Weights of a small transformer language model.
Architecture: LayerNorm before each block, learned positions, no biases in attention or MLP.
Each number is 128 + 24 x the weight over its row's rms, rounded and kept within 0 to 255. Layers, rows and columns count from 0. Numbers have three digits each. The size before them is the row's rms in percent of the matrix's.

# layer 2 MLP up, 1536x384, rms 0.229, rows 381-489, columns 256-383
103:083083128127164129148116123170100099111141114096162112173129147113118105129110093137103108108102159149145111159117163122116181095130105087113118135152163102128106133106164134084127085152150104096091122106147140136143127095096103130168108130166128079164145114098111085139111142155098091130110164142103113119092120121149125140097130181130135158114091120116147085132112137128126140163130
091:101119119131155098106058092146090155118121126128171040141101113127116103117081115124093160149094140115142133135125120149124177106063106121149123129121146137114136091131077140159125123087147082153087141117142147170142140188104117079121178093147175141143113106124084107123129134112128155167142151131083124138151164090093085138155126124063119132149123145121123169149183124117120133110119
101:144135126163111102118139099135124139112116093132159103118102129154105158151128115122135109102135107095171108107152082117141130138085117133159121118146114129125130116106134099179102135118153104134164116126122125094126141121137064147106140099171117127159123052133086107129114103156137108159164144109162149139129110151115121191166153127139099145141182133147152161135124126163072147166168
101:117117158135139123103130104119107119136169123134117144124130085131131154114119112131147189138132082164131092096141186104079128137136126095135160120142163110091164114166099133146113160161072135132098105117140127156129118112153088106128087143109133124129121155108133112116104131155127135108178157120126109151150141119073121135134104168141103135125142175134149137140161126106128136111116
098:166144088107130099192130135111126107131099055153148133103143134185111116121150101122158135130106145146159116133120143150167086134087110142107108156110148146153122141148125134120110159143152119133121087108101118131146106116115161095131120137127133091125138170118098115142144103124126140122133174107119149143120100138104137146103132107129119116115158157142164116121133149134155139103109
100:136139145135128144104156129108112113146093137126148110119108086088120097144152140135146140109134104152078117133119116141139145127127098138120138124139164113149090135136150140148147190149127127151113124119119123176134120106090124114109113136138162112091145136111115080129108053122149094112121168141112121100106138094097137139147105138102133133146116139125150119143145092110178117096105
095:134111103122085113143127108095104157146082139142113124138138121106100163141162133107146098144125120100151137166112167180149141111141116128107134144081126089096144118087113151138119164127110120106109126129130111187125133162116134147089138082130158115131091124164127147109117133136161143195103114162154160116179132129124167136121106126146085117166067094156130097155101110078116201164101
099:110127110118159094113173159111116116124149118187139171141105103133151153118137132148120129101129100116119128129108135136188134126134086128191135115093101168108162148090119086168139176109143087128157117148143127086102118137112123123127081147094146130133161130094125133156133103143127156171091152105102140162078124120110117111137119146131164132139099130151122136121097142114128144126121
103:154114097118126112128111176066131112069074119129143142118121150089159126163147099105147125133132090100128144146117124129161114074135172146112101120109147110103159158139148085132127124179165146137135113152107109159112128136113174108129128158086180103140089071171145123159147131126152083152136140144127095150140082176137112183128084127137117120147114124137131111137137126137118124147133
101:148107122158150169161184151135100101122162125123128128112157099144121159122122159126099147100137088126110151122098150128137100141131134116180135112145142177134110102158098114130178075121137111122098138117084125108139112146156088123142134141122146087115113177139093130089133149144172097138142097150135120162101124111124127143112111183180148146192118107137092135115110165122118129106134
107:126140129137127143116149098111087106166099115091148146108122104139152159126131118089108157137091158104087111143120111126134109132167166137098174132125129123127147154146147112141140128076132136119150109136092082160094144126155134142163076161111151117091137132069066186114168128127157139123121126174127125114084098131170108102138150168133110117127112136113146157112137135143088110105126
092:103110053140158101087115098124156131125149097115156123136132102128095073126148110148152098129115140140130109135122130129126150112126141107048137157179150140106131114129165143128132141152139167146122134115106129170156126126122153123109159116152158151144126146115104129135134094079159166139120137118175134182105145129116107137126136104118143079103148144118129117116147173118136129151147
087:089100121106092173100117153132110139099097114138154081129121087141142092138076120151117152105117119113127123175156132157121136136119125155156124110141106126112133167098104136151125129100161132167166145111131151166146071171140111133100131128141112126109122098102135109153116107112133145138132109157130149159147139077141123113109136130126100131137183128134084134144117079157168147190150
105:142105116134127124094094134113119107128123110100105144102082121161129127107126084100144109181134148132104129168150137119130143141147111107151132108127087130147101172151131182163175141125108158115140152129111147100093091132134115112101137154146116160125146128115097112130115104140145131168121124135120073113122146131095135102112117105083106135127158169103146107119117108115109129138088
103:167167147159125160133128165110171109135087131109172153139164139158138100108154116118141141126118121132133081152177127113145133105123134156103171143170122130143117123109120147159098144086148098127134107137135126126133104129171151172128106158128155124116126120176102079141111154127167128171106098133115099113126114074067131140127097129147142121164141131105120076107139160130114111120150
107:134145137122167107108136138125121101163131115136131133099133144129096129133160118148152177208174085136147129122119117107108152140127102142133088064129151146179149101110136138115163147123116170105095127129145091156108179093153124115138146170169103126163127145106115123079069159109109097140142112133134124129130137138098122065127126125102093084120114115108178113191120091150140156117113
098:118139103125194114140118123092163104143107100139172112122146158141131088175127088175091162117118145095173116166107135132159117102127149100102136125190128183103097133113130082156127077117093097121118103159135107133110149175132097106141125109112100136151120135102143152094087171136138128120090140080134107121107120136134130102146127104136083162107115112145096148087160112162132119080098
083:111106116125105133101087155119126104108156147133114120115127113152148104193154095127121098115098125113108198098152125125087113144133151120153206161104102138099144157108136110141124159102198122145189135154151127129154144145096092174154113131158126176156097123142120099151128116151144149141136125108131141123134098082093153153155157112148124100153151141190107132148149168109162081112145
098:111141118157090133173181136129114098146148132130144130108138168128135124069131151112119105110141121136121104136119099111175126159168164117100110083143158152114094106176106103120126114119158131146119134110155126157131137147148095116163125133103110106115103139123152149205094133142100080194157107140173106112105112149178153114142128155127109096152108132129142119137123130119133126104087
098:142131094132118143143114127130153140105122150085119126124192096139174092102076061119105121107087139133124106103129134161108092152193146115116131122120129152133121155101180134107140111152118127068131124097100129153094127101110124124126141144137093139170113181153149154112159134148114106171153094114149086135122094126155098135126095142129158122158120151156121112159110127144125132118161
087:138149139116108135099125131127129119119169138159135158144126099126128147167133146151122123156118085167132092133148167128075130172126128107073127137151141148122177144105089115107128116156142114129109086091150117130103098149106117159119155179083099117076115132146148154104135136119102119139123082125150145117131096142130137103144098121143155171142078133107119129133151111129132120075112
099:144130155095104140155116163081146121157119095149115135147108165146121072117185124098133130135139125098160156125140181069184103083159129156112118125118128109173178131115148111139135156126169127135121180132112153133123126150135103167111104098153126149125138137090144128094127131098142117117107126129132128158126129114147126113112115081124090114106155122131135152117121151114169172084122
098:138161098091127118112104106096113114142137120150152167130125125194158096108161132151132109108098165099098115134113145130123133092120121114148081112130099074120101161107111097150137093128114106127153152109126135104113091107152117087118055136139130110141157121105107138117123127137141119147154151164112126139142111153095165139133099116116112133160136103112142101129129135110125149139136
102:133153114145116128114110161095113141145156122109132149091118106142095119115162126131066081157125125137154147087145108127102141121124134132101104153175089125212140133184147124136164102111069156116140123165097093137163144143113097144154103084084101150131132117152135116141091140122141133142117192092193100151108162107085115174117152100130142115173154109091127105113102132125142141166120
098:121130116128142119150075144142134101117108148073167092170097087135086168140118149099117138115115163136102120134132084143135129109106122142113096142133179119116100090096120104126129180114116080147125137095122161136143161146107127101138122121094124191157101126081129145108142140180110098144151129095134147147113114159135132188136107125113130161166125142124151138144121143059146105120155
092:150154110109109149142123132201132144158134133160149128103146139142148070128142103117102120097104138143123148119119134109094107177080123154104118148135095108114125120140125143083149138163149113150139136127132126165121128135146142106112129118153131151160145123165144145149109152154167100128167134134124083136171090130152099186135155131130142144166144179089179135116164123118136165114140
104:097170135103126100142135155099131117142141133126145110162161083129142125140126095138108109123176134112131152116130131119150112139115157144130131135161153128097105138083126123086145103173160142136145127122115126111133108121106131095147079128125115168091142138140110135154118094140177131136110112114140124102135143105104192139164133160127182165126108085104084148136124099142130106097139
093:109129133110174138134078110108140113157172124135132096127120138127132144145106124120124122113130169162126117135111139202122122130140106134101106126152108140138146110139136130126102113132142128125155157131135097136184177100060138133125098090145107109062145133142112147174156097141134144124132124125141157115132108109104120169160151154148088122145140138112136090146091116182114112142140
092:147118124137128080195178127126140126139154107117105097108122126150097140174135128160109154146085117120145160124140131141170132130107076149161140093193154139121112104109129174136123129120112168140106141122147098137141120134138140122142083164133136139135133130149084089147101119132136100149111120128165070096164119111095120104152098109136117115112144127123137106150158129154151123107164
104:125123139165119142143087148120114069071121141117128131119172165117128140126085153131147114126108167119096148155123169112133128089138123112158092135153112118127098109124165131090075113139150090126156154141122115114152145163136116118124081134083106120147166102080093128112109104141129136143129207106126119119139144125125146139138120134100094146110101132103113139179128139124111127101134
101:092114135122131090138117139145138144113163118168139088172117123170132152102163146129117103153116129134119125160130109113090125117123146091094084138133170113150174131088142118108135088133160144183140103119194093124162116093139122143119136185086113123150177113121143148133117120110121097108166135151185136085148133156145114129147132118127109090163103140090125137093125121150120143151139
099:154120137109122136151149150095103116135089144123097122134145122108140119181142116119165141128137122089098143123108096115142091094127127130131135101090191155136131126095152121125123085088121143091103113135156149171095150106122150141112164091171160142148127094095141167090098117100091134172135110141125128138128125136151141095078133147128120149136134100136147117132149112119093137118109
101:132146095152135106112154087152132129137106147109096152136086101140171131145164133105081115113112153106099157146150097138111138129139118116120095158153122133132142137128072097144146145112110135137093150132087146156162109151094116173137146131144138098156119153111096124125107169131169133094118111176135110137175177128127127142089140168148164120141136107155116107110133133130137153112105
104:120123119138114118092106146120107119131137124111130181133140135105137151132124120116157160137143119127169116144106116147161134091084107143081129104116148139137099123132138082128122151127133134124148160087159131160126139075160113095122148164101095126151149099086065143108081116060159115106165141140110098146130123132140148086125112104122126132138146131137134153147130147080130134141164
096:114159124090106101100143088106103169103086124124105093127133077117125083107108101165134129117101144123121173125122111129125173107161163127137094146167143151102165114136130126131117169092113120147122115119115119097146168180137141158134138081118139136151098120103137100140102174113128126110141145159176115105107142111083155107182128105126145116128129098145139132156127115097131102116164
095:080111114081163130134123139108117129095166130129106138150153107098128134141110113110129113123118133108158133175145126118151149163171119131106108123131076150121135109121124144072147126169097089159156163083166127150135130130130125143140120161169154114182133134145144162117104170094101094124141112135160149084118122109114090139132130130116140109173083129104155103110158131145185133103174
093:140120096113126121141100155079201124118137137139113104134112142126104118118149101110102138162087137156114132163143158156143136105172093133094137143118094152140098104101111137126135126159150135120101137104135119120131170086146119135122120140107102142137168181110137156114123150114156142119180134147155115125125119171128137155145126124133112130142123167200118097124174176111152125118134
102:128130086146142109174125091114142151142141064139138111125096118144170118127120107129131092104109139141131120143102162115153156152087142145098135130117162129164098145126163078145155112133106078119163133168127137116162150126118092126124139105156177148141115155153139114122136139167121121135116166116149132127105092196126120132128106158120131146119126083152087098172135130146120142118114
091:158138115133098117136142094143140131137116112110142137168119162123168120153143133157154136119140164186126107157117094123149136116123126098085127117160144142104172098128104136162109121140137144155111130138171131125100152139082097137123170119140093124149133141093141135129120146140116114109145130118064130146130101106144089130116116120111124090120123150078150123143125131125141114092107
092:124144118130095108147134104116120189091118104202155148115149114137129120120151151135154142115127119145158121093130101127168127131120090129144127134167131158067125161132097135106119088109096112105135173136102117130137114137149129120110142157148101105101114104156114161126160182116101091160157120161121151119150116095151113119094138150137131156123119128129089122123144150109163160120141
100:142114124119124110148076103148138134148097119110136125143156071096116111127114115105076137129168138097113103094126149138083125146143064133123126084107085102137104133124111115139145127100155114130138146131114122141150068137090138147152103144115121177139141142181141133142155092139124166136097150157171162134128121130136108143156121140111163133116129099123193174119146085143147102138111
098:133103132131158157152116143129139103130120133119142125098113127148098143129137134125129073108132109110112103138147087118094192145131139100136135176126127136125112168141164082101144139097136101151147102150096146139135161140105117137089106108128147135141116173124140142157172139084136127145130091124126109079143073094118144108151173169133147121154080110104099067129116107146064177099147
101:090134123089154146105155168157103079126128157144116123124096129109133113120128120100108154076102132102122145162143128124133111168109139112169133123128139100162133145157150139155158080174121099135147137147082111136102131108174141086155130101122123097167156164123111133152093141143076147147137134156164111111127115121136112106125085159144145140099076126122162107121084159153122100102114
103:133117109118113099171157132099078097139143116129103145136165089098119141102143090116124117180148151135111124107127133114130128091136178121112129137135123088151159141175120111081151077123123113133127162104125106102155137088121127162114073132111125158101111164107126107129108134120098129159109129129158139156101169144085166146112178165114132117144133127156144164141138109092129156131090
095:140128091140128115128107131142116130106144110150130146172091121171191095073171105126098151149096111117128125104070104083164152141115160145108138147133119133091135133109123143179134094133099157120123114119155133098109093163138083141095141116114141114166119125100156126124140159120131117125121131140118125165116146106136105141115105097120157126123124140122126138135131147180142131142131
092:148140137146117179110151122112122121154155144132124159089098099109121100117123130134122161139127156125142136087145128124168109143138137144171176123141155107119181164116096165135102141172120127134118121106128086138139122153120092137114088144087132130083112097127133167127120138117136132102168116173129153136188127099133120121169087149077125133150128150080110082095153133102141111140093
104:137138129165132189151121111100133159097133134163076128137107138151126128158158130159149130146143152161106140093130128091124158174148146135112180108131110141132121132135126166118132141154168108074114121105135108153128140142095165110149112127113150151109109141144110155157140144153195095187164125125171097108112110102131106122100115150153110142125135126163124134057135110098148125117143
104:159092134110156107150095129072167138117123156157089120136129134098121120105135144166139192095105144141138131123104133123066087115131171121140132144114078133140151128116123136125070156189135129130121091150128138111097118128143153116098131117130138131133115166137144119151147144108161115139125183153141111140094135130175123180134113089097118141159119125115143143074125122127132137118120
101:105122074122118149132129130121144134126128134138142156164178104139118135061113128167137107115142119102129106121105122120117101137137099146177139089134173137082108169126127099141148105081122122090108164163100132120136118101127140109176151151139152143116132156138140129149124099128137110159114120123127100142123150142141152124148135082124122093172108115156115160114132104078127147116112
104:118122143115121153129141114126135124136147150149103139146122088099166135172107186094096125112138128144140059112133116149140146116137157107141124108098137130133112144106142127127114084129164164138166110132128130151157130119133121102098142088115170134109100140137140165126105182100105111112106129105076109134133101152094123110119138174125099155106148127144141122208174109138133146169117
101:136125111130099108144141096109146143159138157104135140105112091158150088107112090171122101141132140126108168150144131142145116116145160126119111174117127178147135101133119176088157119131119142098144124079132112119136113124138105134148086157136128121141124145160100119137106139089133168146131133122161113147162119121130086155173124154151118157128092129131139069140132106148131102152156
095:117111174099092137119113098110145102116128133139141121189157145127099086105123142139117149173120105113095132075145164164121116158134132112118126135103128122124120163127163108154155133170114113132148150140110133131128169113185140145095119143070106121139154137119155141084145103132094148117129122165117110092143138145139104141147119193118106084142142061098149146138096111092125151132080
095:116111149135137113118072094142135140112144144121108133121140154182128122123126147164137113156097112170147109152138130135083116134144143109133093138110167113116152123127113091132096131109138128107122130171120119114076108176148108117141170117134081147129100119098069135146108136125181128154116137142096115129156111135104086118146120121200106113148162123145120179146046166147079116111158
117:125102127102144137122126153106128098125123117121146099109134088104144104141115125113125164155106128121061118108158097127105188148100130138120139154143167115128119126150164117126106146143148121151154140094141138124133116170138091138101128113151125095108152111177123127122139143114090107123093122151101114132139123142139122160134142094103116115154099134157171152168122132114120178117107
117:120083137117154114128155155130086091116146154123139160110157133070162105125164138106123118137090160127149120157141068146097133102116090123112148091137156106117117134171128167103130123132113120138123127112138108111119107134123111102137074095147120120145127143142092146176137127137128133132126117115097129113127102142169156097116094132119112157159070141109149144096158080107128171141124
098:152131108131137148121131114092124109148123123133091149162096131104165138105132112144105122122147130113110083130165175094097138123099154132152173126152149127149124145100148122144104128132115150142076138118088102139082095138082170146148082117151112119128168108155099125124124145132111110103142137122109100154094142132153133133093104119134082108150128127111131119146101150113106109109147
101:151118106109159095068130125145125138116110086166098133113136101144163125158114110106131103130125149094158151144142192122116115148132147170140146130138153125133099175109059181127102119159121138110127116149141123185152149103148131096133063086127145131125115174130140101111102147119138146162095126132101102125115072132099148131165137109125103193147124160126132161150111123138107157129152
091:146112117139102117151129127130096135125090114176128164118149121144144102114207170100144100103135116171145110118159127173136108123138143113107182111154133129151149110153097139169154134117176108109098132097170125140086142149094128104078116133136167137162146123097115140130146131174118123142135146178071097080111079187129120139126123142100138127151146116163148097119091123114122098092147
104:148161094180133148182152122135136134097114084158149132107088122147177135127179129126078088152153141187126151056172133126116132119149144102123132175128143135136123075152131115138142095137053159118118109153091115142134133127118095140133112125139135133139100123123142105147112135100131119141169116097123123170107127158075117145095139139094101177147105111136141127164108153168144137141129
096:122097143111154141140106155110077124162151117141110150167082150148075168106128101110127098150135118116120122156130067130156094145195115139155138129144126144133133145146161129092117115089122130135126122131155154133150116142144151159144127103142169175203134134096121134119151134084162125105075134112133122130138121118131144119129159158132146152120078103093128125140173160115138148114151
100:143166138097151121146145162085130117154145098126143143109126121106095099184111081140093141171148172125146115127134165141136119107147145136125115147164120110121146077128129077146090136079125115166112088167084129125121112169108130144146154106122128132134093147110099147132092170142164102115134147143142133136141122123131088147170116111138164120130115110115144104140139119093139162059138
099:112103119139144213110102120087124139102117130121075106127175127139157164125118162127154121141127156141148124112131133173148143119145133123131084143121085121130140137120165139126149113156139136127110118109067099134136123131104113090109152170169152148094137138104121126174119136134161150118118122132153108129123161143178148102146089126138142158099122127117111110177102127144123110098124
108:092110094081153175132151141130104112097152105127139092160173114132160130120150115183117116124122114118144149140111144154122141104141146092129141124124141153114126145131114139110122088118137077130114108142147146169105116096123084099114169152078114187120122138139157108128140158164119150170094118150146087130101073119122132149125105132146120162133123130107114133084146121135122138106104
092:104128158125153080141114170126081104116164113145119137100136145131155096132144140113108089139186186114103122076110168170164148113121110121129128112121149115163117121106146123115127136162115101165120109083103124142135142072115094100151153106142132143149145170137112088112104117138070083170120128112144108137082155081156162118106125113118122148132102179107113118166100144120158112120129
099:097116102128123091099108139134153092102138130149141137136142135157158130183148076116117087146136117096131090135166108091138108097113141134157113090111162105163131144105027140124129135130113149164222100193091103122165151154124173120129093126072115163122152139125097131145107113154161086082084121124139115123165140144147121095167185116166111135158151127109108122082117124115097153159153
096:149131118111167121139146149133094132128161136114136146141120135140129101118130140119131130124125137124123109181104126100141140129153149122140133099103100117122139108169125132142105093110160140119121087145089117144113118131117104122139142115089152163153152105148104151114129123093110147105117115089121103086117158124140119083104134157160167121153094129105144184136135095190124131159155
099:139147151131169161126153111108134146204138114147137169151093147100131105137089161079156102104101121166176105145145129131126149133123114120112100114089105146116107105134085085129129107138131138120109114108137105138121121157118110120141103106161153120160111151151114132150162143111090078124152110113136132117135158139141109128121161118141147139113144139145168120128131118112135108110169
109:126086093112127125133135162168143125113112136142135132135145079084140166144139128134160120096086115099124118115125136164132147129106087096094185099083108132164145136092117135132124110123107137081110095084101128174160147102146163114136137101141138143144138117116153149100115160157100143169144134116141143141146099142132138091159113117111100165114154129100137115109138133109120178109114
115:133115157117108135083120185132152136126156109113070120138143104094131136128144118096112177178095109115150100179167151129114125141128136105120140107109176114121154109149108097134155127122152144114139124096139118129102169130126144137155112141113137143118120133176121108116152106143137137189137130145140169136077095121138135110102167175089126149119107118106138132133123148136114146132109
101:120118129119131144134127133138134118113168104107140138153166180166132103088090130115119189151119123130121120125090123159098110088150152112142077176145077158100146077091117099146141110115135098128160152111123175130149139140134110099145133143073118154104131161156123114088130155170142115059132076124110134131125094107129095127117203133141141110090150124152112145112153166097110179088137
098:149120132078204131075139147132139125110149104134080137138115137115152174141085075117131147122109083139158132133137097136124135126108106111101101129171108110123098137101149137147112160135132173123114126096126110116111130169115081123157110132099132122118139154115127134151141120135147102136146139120136109166132125157138189119140099084104145167144116103193115165133131137102135082068115
100:161113124136164151117138161094142152153134132159131102113113133139132104135156128122097080120141124081113080109101143123140183102132116141131103115095134096155137129105162089137098095082152122096103127177131144120151129150111137119131143122136125119167118117107143135109097120138172134083113128090159126125159125119134160148110159118118129137100153113162129136136091156142138130119133
101:127164095170126104146108079146126120159129101173114102118102103114140128156088124110120112137189116127121131128124117118140124145125144162084132131091123159110138120113132127124167104128134110152127140124162110103103141152166124176143125150134138156131113139130126139125146168108126131141105148162112100191103142129117073128107126134126107103091087125175099132134115098155154163160120
107:112117121111119149105107127094147127135127117164091155138148115171123151141093131142139164186126113097130090134126146120139139143151174122120100129139133097181152101132153156133125123156149156160126159107095144105143147159128132117091139176130119150122113091098107159138068122130112122119076106135133123130131110075126152121103116118093141146131135133128170111144156133112093137079129
092:160098080119130144131109169145143156149135107152147097120143124162142120099122141113138151134104140117151138106146143126154107085151121084097123142126118153123152156091130164174135093154096138145124129138161142097097113177134145073127101129135158131097128119152121130097147172132133134138108106118122111129122130142129139120184146110138151076108067130106125150078144154128123114138143
097:097190137130144115096122093119115173160109129124093172152131125143155128096130141116064171139129129127091116149100135134123111114134147132159131105136134100121135143173150130117132100095159046135110069124128141151108082132166142157172092160164124145147144138094117115135115138146194107190136103131130111104146091127115113134098136141126106109109131099106144143095123130133098148122121
099:112107094138102132143154153125176159121104129112106044150077126120165160134109127119128129146140137152154106171103139185088119110122132095136158095135123162143115131129160099152109132134111138118075095107145164146148155138076122163144129086148130127136159126070133202177136157173125072105104115123119136143138142164143137093163087152126127194120135138164103124166084129138144126089110
097:179134159118182126085112165115180134123154155103150143138146098117109087123133136139149146128131104191097125139091106120171109106151133144120119118166127135149095091108154134191126105117147121106139162133108132118097137099166136163096169168133137145101101104109127170135126147109119136129129122135140103166142095130101140061075106132132105154091122130107137106137155129128151167118121
098:147089123123133125121104130114100113156145098154166115137118154128141110115125117120129204127133141117153093142161051134104139114158134115137129119152150118120147091053120133109112112134130144147115107085107170059086193148120088099117129127146148093113115108158125116116117125147095121116113096140191157138138125129162124131139144151091167116124099135134129110152098123106133080133154
103:157162139120080166145080158080126121138128100157106158150106183138163121160122109117116123126124166145139139142081131148173153096139139163103104088090125163142130115113127099167147090142161124185167129147144116148132153119156175139160115149152095108139102129113112092099080122130145118121074138147098109138167158157143095150147124114146114112146131110097117138111116143110140137103132
102:143122124128125106125146134169143102129153134185113165126110087095116139128105118151117142132107179151174145145106163168141103150131164140119161132134128169136139145135107160185157136114136141117126150128084170140125148126127127121127112098091157119170118147131161107128132139138140153094142065142093113131098125121149150138128169082157134134140104096135132148091107109135124152106135
098:129142153132152137117165085082144104133127105161141117153128139136133151155142112136107112129142141097129118191086137162162105132131139148147096120143180135137111100159131099114138102143113121158125149138135123152123114109116145130151123117127154167130125148128147163101109087141133106126107126085160130170167159123142162149144134127170094185113142082092144078111119111118165097151112
093:122147122138115128132137130131092143149098156169165103137116101104133078128130134166106098138127148118101132173140111141114158116115109097132075097134164145125139064132122151166111081110098156134100117116105139121138119135146150117151131140113159130138145153128118107176085150168128099135109126119110114129094151145111144154132130124143143108149128122160148122111143175123125129137133
094:105136089114132047170146137123152156138129113099153138125138136105115101124129122082131161103177125119133095151157168108147123174094107095103125112184135181145159144106105169138113127092108149125139127125149133133138151143101120161125115153100131159146162153095155113154196108125151108138144115119168123070135127117110132163120173134105145110171128141107060166129123122134167142109141
092:199153138130127106128125128062163106092118160121107109159093111149144137125101102133122114132125206099135115151104129112112095155099169147118124161164105089126132114127149169141129125121161120075109172106154094115126139129126115132120133150101135143117113110163117151152093121111184134151150096155136122099128083100120131129167136123148151128121095159126145129110108136139137172095164
095:153132162127108122123148119167144185151116099129142122097121087170139129128087109125149145173163097124096107106123120125126102089105147178132100143152156156157125132192170106105120113118122071131112143105148163120115135140125108130105131142168162158109137129089103114116203140163118114125139145138106115166142124144091115128157154153157089130108095138146131136124132145147114137079138
081:109130156116158109129122115162110133099112108122157138096119144092191053105125148133111142098132092140131167142090123127105116141116077126091068137159106153139104114112180127118110076170162151120119134158127122135114149098139111112147161123137113103156102153140136145151143091089159083123108128128159090116146135082100158144126125125155085147096153092102149100089129145118129147148143
105:159142118144101085120142124151097151119114153158150167148122101129114139167120117135159140165082112108151142110138125104150152119099122153105093154107134139148109116126139115129137164122149109108096167096189143125093146129111119116122148142144119110138133142114124143098117106141106102119065146118160111086104106103155171152122093096152150161152138123152103128151144138116101127119140
105:152119136147181103145111168146142127124117101105145125105143119111128105047138105102099146112171139121069130157091158093112119106122091142101150077104131111136128093099135141147127135162117096125143115150139125104102111101135141169147124124132152093162133155106120099130170131156080150147115145142099123055131096153104112137135119114142148107164122136153121184124157125111165127143126
094:134113124128115123141111163105104138127142120135133102119134070100108128124103120104123167144182083134130097131118141160132107116110118130128134118141128162140155156112088141124106082118159084124150121089116122129130124095146174117146158074144131124111157163139093102124137150152095138115130153148116135143071124141137146110126122119108171113142110188147104111169139126164097117126124
102:129156140108136124143106107120151162118129141107111101164135151141152156078132083123151154147177122101118174117163139091132129159146124100091100143145151135131116132147147125116102080165157107145133148128102144113138125150141117137118093118136101133145144114138137144117114094104158123125146120150131123133145186106154099125118132158111110135140126137113130137160108086152132122138123
101:109142119104136104175115115114125126075146142131135134127133141097088143133116121113150162163137124108106150196139164162090151127141115130118131092092133110097116134125131096127100131135143116124100128126114176128152123128179124109113117144117092124142149170117118125130128155153127145090122150159150110107145072191126167108127116119130093131129148111115119113150102147109134156107139
095:154115095093178150114127109112179113099073094147117100132156111110104084179111115163110132122111084124144107094173111143125111162130131133089126137102118123136153114131138125105134115163116127158154088160094110123114182162155127097078130122152119114119168102189077180114100115106122106097083077162164145130153107155118098117116155175118119121141142142156143142144163115144130130104090
101:129098120122088126130095126110141160131112165144136159130150152141141099149124140098127138130077153147170114101138130138132132111150095169117101151155155121142124127098076173120122136165131155133122146106154115108075123151136131126153157122165115097139120152131132112172120153135143135118129182151140118126127118116138134121128126111106119112145102147167105121113172141102127109070130
098:157188125163118105107155146111102145172116119135171098173110170109154139100191119124115108120136137103149105107093066130163107119121120107082150140126105167126104145121127153136138138100105123152099148109138120137100117106126136131132128131105127118143125130143130119123118116108133134181139135151134116148102150134105151137104100099118148162159106113104120115085140155118124143120122
102:127154147130123136185125151113084138151138163175150110138131130113127153144135132110124125140157097136168153120157165155099132154150094145120109140114134196095127177129113139094121134152143117164120133102140086126126123139109019143107091095107131129110119141093151107138159117122127097140104135154163114125127146143105146122150134124130135137125105142130136142135150152142174156160120
102:150131145154126097128127140133130134155122122123152120065183142136102094096116091142083099151084074098135146109130132111141137162143166099144104151103125146154118164098124096109137146176142069135129113095154139121085114109112129127100103122093163121175113147162129158092145163119105146128130136086119101121106122127091128101143146157127118158144144129148117114120140132114154157168143
095:138100114152109095151115082124140105072127167112123144132132132115109147131172106145135109165133123119150151149176128091125112141125130131099112125140139121159117109116075158114137121137164113119150107148151141166190129127190142109127181127124112199183116163090100137131145138129163132124120147109112117129089098135121086148140090167130128136147115123159115104118119173089127125108108
098:130087111148148100113132132146114151124158136122183149137104150081150127152134112116120127163112124134118098140129090076106141125121120128105143131131135101129127101144148123100106116129123134100168136129144109140070144121119158082110134132111157145153111125161129095099163127114108148130135133110129091161109106123113123116110125137123157128165117117146158130114110121120071137149145
106:129170119100147129141129168101106127133107144133185135123118157103123164104120080115087091134146147105146097175111079114135146145139124148159138169128128151151150147136092110085106097132123116117158149124164165142114137147119169135116113121137190144106143169125114142156142130131163137126117100153159106120114122092106124101147185093171195112145132105141148118153167156141118121072137
094:154103145145115100134155116108140140122125123158135137131150162124158155136137100153146162108096140160112133133141153130143142126132134149117104159157129096139144134150198112124110107125119126157098114147195144096128117123140136127165175096112118114117142093114128124155163171115134135086133106164153100135140122117125150131152155135154072135134139106144118064127139069168123093059125
100:123160109084133107110174157107126096100113160117152096111113115177085108118174148126148184134148120128123108119135158159161095157128181150067137122127122124136106118112138115115135113138101063177097116182129108110101163106163119128156122159105205133143161107085147095177134142191151111130081147140143116166140097120086133145119132149152124110106130077100128126142102156110104157117085
101:119114122149137131145166101158130168177133135125093125132093130128130093136137140075119137147079118159106131124142123167133096117116114077087133163110091138132089090139142153121128117144082114113128129140139125172116131176138145129122133104118129143130142164119131142135148165120138162110152057180166161123121136141082151163093096100122146113129144105102124143160161091141127131094174
101:127114133083144144111122123141128100167107118135137129161147147114114162111122125126133139139122159134115104092146109148117119106109126131081105121135151135107098137104106140151121154110153113120119120086152168096106121101143120160127105121124144126151153119156095092134146171152133111090160130140186133148162156109151132172145109143099125136133101134137113149108142169124134137102131
103:154147083143132136133101154105139124151111118124131143133110102128081106134146168172108115091142087141131114142099148082098170084150124117128132114132165156163121129133142097150124124129176191140147118126138096115148137102157137165089188108122107125139128140125155132136125127104145125140060134144155148165109111133098155157148107155151143138099103127125169141119120165143134118103124
101:116106177165105134154110131142101111166137102116163134136124102125147084129083088114139078139157171145095116119112109125157147132156097164131107128161194114126141124131150158164138151143148160121101148103114104142129108113130103124108122122167162127158137112090074119148119135125120150124155075131151118129101139133138149117148123176110134114150131115125157122101091173124141123166136
097:108102158138085135126134122127113101123076122130112156126110129077142116131140141079084168123153136124121082143147114129107100146181113111114129123144150128155117150160167116121158149133160069142134105178155161107098117115127121108144153132156127135140134126122183131105125144108161123112135154133134128108101100147162133157108132139159142109167130122140129139095111170133180131097075
105:125117121090111095143113131086130080114152117147162125161114138132093108144114138129141163107107155114100131114123129103153097096162118123125171105100139155130086145173150122143129110123133117133111178115157133098156093092134135096125129096211079130153119135091151152127143148146157087101121140136086127118082130136134123129138098180120139132158120068121138141129138105095110147100119
088:108118165141119165131077141117092126121108136116146119151147099128135162109141116100170115111127127101135143128136131165108079100137137140096075146076132144126136149126176135159119106162097107103137157123095113105107147147133141098122096147104152147142116133171123131057147114125135099150153139126142111155042075145150120114098149127172136147108116105150076129167135114141130160122127